config.yaml
rope_base: 10000.0
bias: "none"
init_std_down: 0.0
beta2: 0.95
warmup_steps: 575
Each number is 128 + 32 x the weight over its row's rms, rounded and kept within 0 to 255. Layers, rows and columns count from 0. Numbers have three digits each. The size before them is the row's rms in percent of the matrix's.

# layer 6 MLP down (transposed), 1280x320, rms 0.0513, rows 1267-1279, columns 64-127
100:168112090142131108120157126132077138152134042114200133073076116088112174124112157159171157072129097095171159142144104144144170061157138182133138115159082098084143054160039132105122125119137109
096:137095103042135112158173091153039114189104191166097144143141173121111165147216145115046100111117079062106147164166168113137128073101111138073134081088149165141129131143115120136126118166134104
096:139171089103168106165124115105128173144141130134144110109118198167114119050134128149166197122125108151136155168115098098131094160188163108119145129129107105105103094112176134125115151164115158
108:158151130126072117171148151126088105143102107176144135151108176164049141051098137175092125106133191118177113053154123170125119154076114157182171117087144153195117152169112185104098164135087108
103:101144153124133121148139103161177088175135102185075092100065140132120091139169172152142105133174176090129124137144114131118157000100110169144119180121115061129160114147101122057124129114098152
102:118105177141096114117112155114136093148101139135111120123100125184175133187109154185129135100137164100148083092135145123100116107149082148090097161178106124149078140120083148122139176093120114
096:135124145041128136193143145078086105171126125090138155131150100144108099159044101134159146148091152118049118139114154142143112152073127079147193063144135123164175125159117124132133118129160173
097:110114067096118175184181121104103130162132100111143174095155122138172111116145190156114107121123126186101079123088092155084104142148154136161038113142103113137157114143140083176155101061150166
097:128080157118179137126108166145151097094126131128111111121097104133070120082161107133103132130142096064111054132141185124140085038150141113159161109130085160130101176088075148183141146155176168
099:156073093185094180191131125111136105137186161138147176173182145133142119146105125131098148113077112134121140076114124132170117094133107102171162166102127160152137113104116113149124164138143077
090:147128109130204102099138110115117136113149183094160111133161136135159084109122131102122111130122153098119151156112160159111085192137125067092097085127116134106081109081074106105178145114135161
100:084123149177125114085142173143106076116180100099098158135125095116095148125140157056119117125104132072151119141121141145167146165135130111134128091112118073147192117142092091129136154121113167
093:140083125127147155139128139129129148163147103180119145122112102098125140129121164191102080156122132089093166123165079104066134130176131154139176137138091124143163122101179101113152115094119157
# layer 6 MLP up, 1280x320, rms 0.0618, rows 1268-1279, columns 64-127
100:152095139096134166084114124130135131102182121135161125098140192097122087100117125128140103137146148111084058083150125151120113140114151169130131123125126079111133105181131110182088167084124111
095:157105111149093082123142188189104123109097071061097153144116136131145146126105167152124149184060129117079110130144119139180148130128135128170101105161174138181166106114122126082109160132132070
108:153109124136095035070132101145120100183187132173129116108076115097083134134101083101141084111147105137162125187176127078164103139032151163130211123112048154128139130154123140149101113126166143
109:163150131147187206087156095084139110139140082124108132132160112123140145102132118137139155132065157074131121148110112124106093140156131163167145113136099075112158077203099056090084121121093090
100:179128139132124116155138094106117096075095067123154115184136142100111156153122186148110108161175092083165096118177116091107118167127072147152099123118138131178138152149130125114197092141117084
097:106146073163120122133126161188144135142128037139070136146182163081119127087141122097123191167136128135114084089114179156128087109163069104106129126112083178104157155139089148109182105118149114
097:078112136119152130100110131169173155150158149198173106151201162123095091064117199161103096156107158149171123164167148143151086131089154170217154144110162125096108139103117067132120104158112112
097:123164066137133093064078109095156144137142133103111135136120158123146117114082184090172105165092132135100168137090158138130208154129120100162202140075138096123181120127136079132123112069134071
094:161153098125118128170078074134117143137143111177105171143139168124153125064151119099085138107191121152124053187140103092167082133132021157133150127139118095150136165141146111174097117145137134
098:113156065092096129132118056160142151153146164104183113160150121099155114129177148126091096144144103147117115122131149064122132158138095138124177124062114148137132135106141122110087142078118131
092:121147106119171112148129160121073119190105107075116123116127112114127137158124126079131118075155105177124107205195130120161145181112120076110123142151143154133129125067148170119181073140107110
092:113174127150156141133167088151144077135106120105088101109108143178141104120166104123160185152130074127087116107146102109152120111107076161152111069101189050147108122141121064162129160114137116